Weights of a small GPT-style language model, trained from scratch on English Wikipedia: MLP 384 tanh GELU, 2.01M parameters.
Each number is 128 + 24 x the weight over its row's rms, rounded and kept within 0 to 255. Layers, rows and columns count from 0. Numbers have three digits each. The size before them is the row's rms in percent of the matrix's.

# down: layer 2 MLP down (transposed), 384x96, rms 0.141, rows 349-362, columns 0-95
# up: layer 2 MLP up, 384x96, rms 0.224, rows 350-363, columns 0-95
down349 106:093090092091131147095131097144132141095116085149095134147153168117116142135126151062115120108103121120185132143107114134146136123138163184142120140131157107126115111136096139129143159118119146121114122170111173173099113093118107157110128117127176131108162118149131148124090113102153107140
up350 103:131139121134142088168118128087139154136108097123115159129139154110099130146159079073130146146103134121182092101136122160177139140116098142140157138132158126111119143123107118168118107128111088105079144153118147134143135153128131152096148135131098118147132166114087146112147174068147119118
down350 103:173127090146143142078107096139149088115099127140115152151109130145119130152139120132143146144130153086111104149121113094115148090115091130126128140125116178136155107138139203125117124130122125164100062138124113100109132114137166126175135143137148152123103065179137122113120120135144111125
up351 087:141117123119108112137137125146103095128134083156126135149130166116148100191086140112117125132183155102131095132168139097115120194151143133118087082137143143121148099113133126099134157129163171137159143117121116125120093143135128115142154125126164159128144090112147090095158095161111128103
down351 080:123153126133123107118131173113133164101109099130106148170119129092144132112122131147128125120079161149139126098157164163167122066072153117137181153092108139163122138103080140157121156153117128121102139113116099103119189138142104136135109120109092126127108124154099121152103155115118129136
up352 120:120149095138099149130121127088127058122185101095130144114145126092132090163144092093107123119147139142124118143186129108143110139100136151114129129174135124129117110117128122158142143122139108150127136176085146118149065113129113164145152126117148100120143129091175098139158152118133124160
down352 109:133169124115113128123098179162116162134107126097133136156169170093125115105102113119138141120108113128125122125080125137186093152098168133133103102161157155149166124147157138109140079108169123140133144142119101113144133140113167112163095154121135136143079090136131137108108136127082150143
up353 110:151130193150095100114097139098115140100177124120129107125135104091079112134094127164119123138152154172149100144170114138161148164165137139116142085171113097130147127113143147100110124136133094135141092148117162154130114108122085145130153135117149097131144160132162104157159102121129117143
down353 101:139114103133162104117133133165153137123125152170104125130139083161145158155174142094141136134148091127076094139106137112112129114135135097102101122082140149134140153123100117170118152122094166122154170137110122097134173130115122118112097135152114156106107102107117143102113166137128180074
up354 094:122124123129140158122134132104144170143168096121109102143154087161137113133076104165121145134143111107155112142139123099087156120118167143131174159089109115140135131137126123161107150132155075159156112122106137172115155120087123136105143155159186130134156109089128080105116138122143100133
down354 093:108123126118127124164136092097158132114117147159188123074168112134115126086132102091137102117134144157106093105159110135139114127144153111125093105148185094124083153080135109124117118147091106163155147133151124143142117124141144132093116153171189110138106158140127126126114133129147124155
up355 104:192090138126116092129142123154143110110140067167131127162148115140113102153094130175134103148119114113128104160143164109139146119136168104116126123113122166116157115135154086119120155128141111134130095115110112107107117168115098091180113128135163099131133154144152119092167122180110115119
down355 102:140141141109116115133125120132139126132124130128125102102136175145146129130092132143146120144175133098133132102197117157145103145135166140151100116177147147150186143114092134145119113107142095115104144114094124065103144061122156074120126141110135119091148151103098118125153131116135087134
up356 089:131153154148118108128110123132134128119137124181112148115161085113121119154123119110158102119132131138130091091129131111164126164140127149145129118137157078144139068178145125137101129077097121146131149161136137135133123163089121130100104152195113146166169150154127096137142139117160076125
down356 095:116108147125121172125128132162101121127157121140145169097132091157085150139137120144120108147132127135098132132126157134093135105116107157155152152103107127111133140153102103137150116081132081129168101143138161136175105148064134108170101182163115119130127168132113152099112095108138092149
up357 101:131165134150118122126070168125115111103109124148116136088130114098127092178136116133137107135137150141138123135089144129143111158137145143117142122168132140159111111179108118108110104080088141155143120136157158134195074117109084122104121125129125190129143153122125072149124138143125135134
down357 111:190094100138097139092119137133108136130138153076172123141097114128140155130090151137136133139109124135125120151088109175128094132125134094150093141098127130139135150134137181109138151134159128105130128120113114131055140101094107124165135136136142138153132164073150156145155097113125094110
up358 112:124150088133132101172101127103156108148108160133120136142095124149083129112118136147169120135158130136073101096119147126128094136104102136156160117147150102120116125140141106122126165113142150099133093107108185196140109139114139159107144133144129164139119091115148126136154168097154116075
down358 100:084139110137131118088110165105111157099123140174171115159146154138100120120143106145128107162160133127142160100130127120163089126152114127124137089105123096097137118142110136136127168130116130152184140142087115140067140077139151146115123164154160152126122111095116138087143128132116117178
up359 101:137154130142140140132137119103136088131142109106130139107148145111108129154083092167125078125141140166061138103160166119149151105110118105107107113128154132146091145156116103167113147079080172116123102149124142143174141132106106154118114148138117150172149130164146093130148139092137112118
down359 107:113106117104139154068143114123123121112146102161132133136162138107117144180136204102136137100109128139129099141121116136129113088101134182160149111160132115103129098139117172131109154121080114109104114145144125176125139092135099139128114131131121156096148125162151152089081127108129092121
up360 091:158142183154117141147143151133123143111129080107116100145092096124105104146141138058125123134104153140182156151108119147136153120122190137110123089132124134131155118128127114095098131128092091130094094152172142102133137174125124116130145136141160092107161123145129137079139111121104142108
down360 095:162123140112093128141112125145151129157087158128148103123107136162090114128099175115098132123149123167144120127150153133122147139116133127167143107162151157138197104106126136134130101096156115138099084123135143129134128128123087144096145161097102102121094132126076113120109083102149176170
up361 094:120103160152143113127112157083122148103107131131101131109131114092125084156143106116122144143126132119131060105144157156135144122155150147104146141113136099141067106162115137126126144112084140131141122140092182177120122168094119146093123151144127166144182108114158115117128115100158097127
down361 096:136132133132219147143095160112156104120096100145116094131148161155105126153100099119102124147156161112134084108114148114120147111113139123117106098098098143140125140142128180118107171131086117117140132119083142135098167136073128155127123159097137100154145140160109138135149133130146117114
up362 093:145144153145136125148123138090106148111125120148114144064151099128109107175109101107143093141102152091121127158115135135122114136115128167123108112101125083151112096163114128102107119082123139139130125188130178151149141155107119088112136150178145133157172154148143105116150147123171101114
down362 089:127111145163106167122103141136135121134146140135142145137130110150098117142109134129145109173141104099111131099107129112121107110142132157180156134133095144180120137114125079130139115080102098100176114150103122125189125162095134136150092177128133142119175166153100121104118121114124071145
up363 101:182096122178095130157102141132159095125120122110128154154113093173067125101130102117132089139128108146123156140087118176164112101089138107156131117174129124146120119127124096086123136126086145150103112146150115117130178143110127147142106127113140112130123143148152150090174150142144129117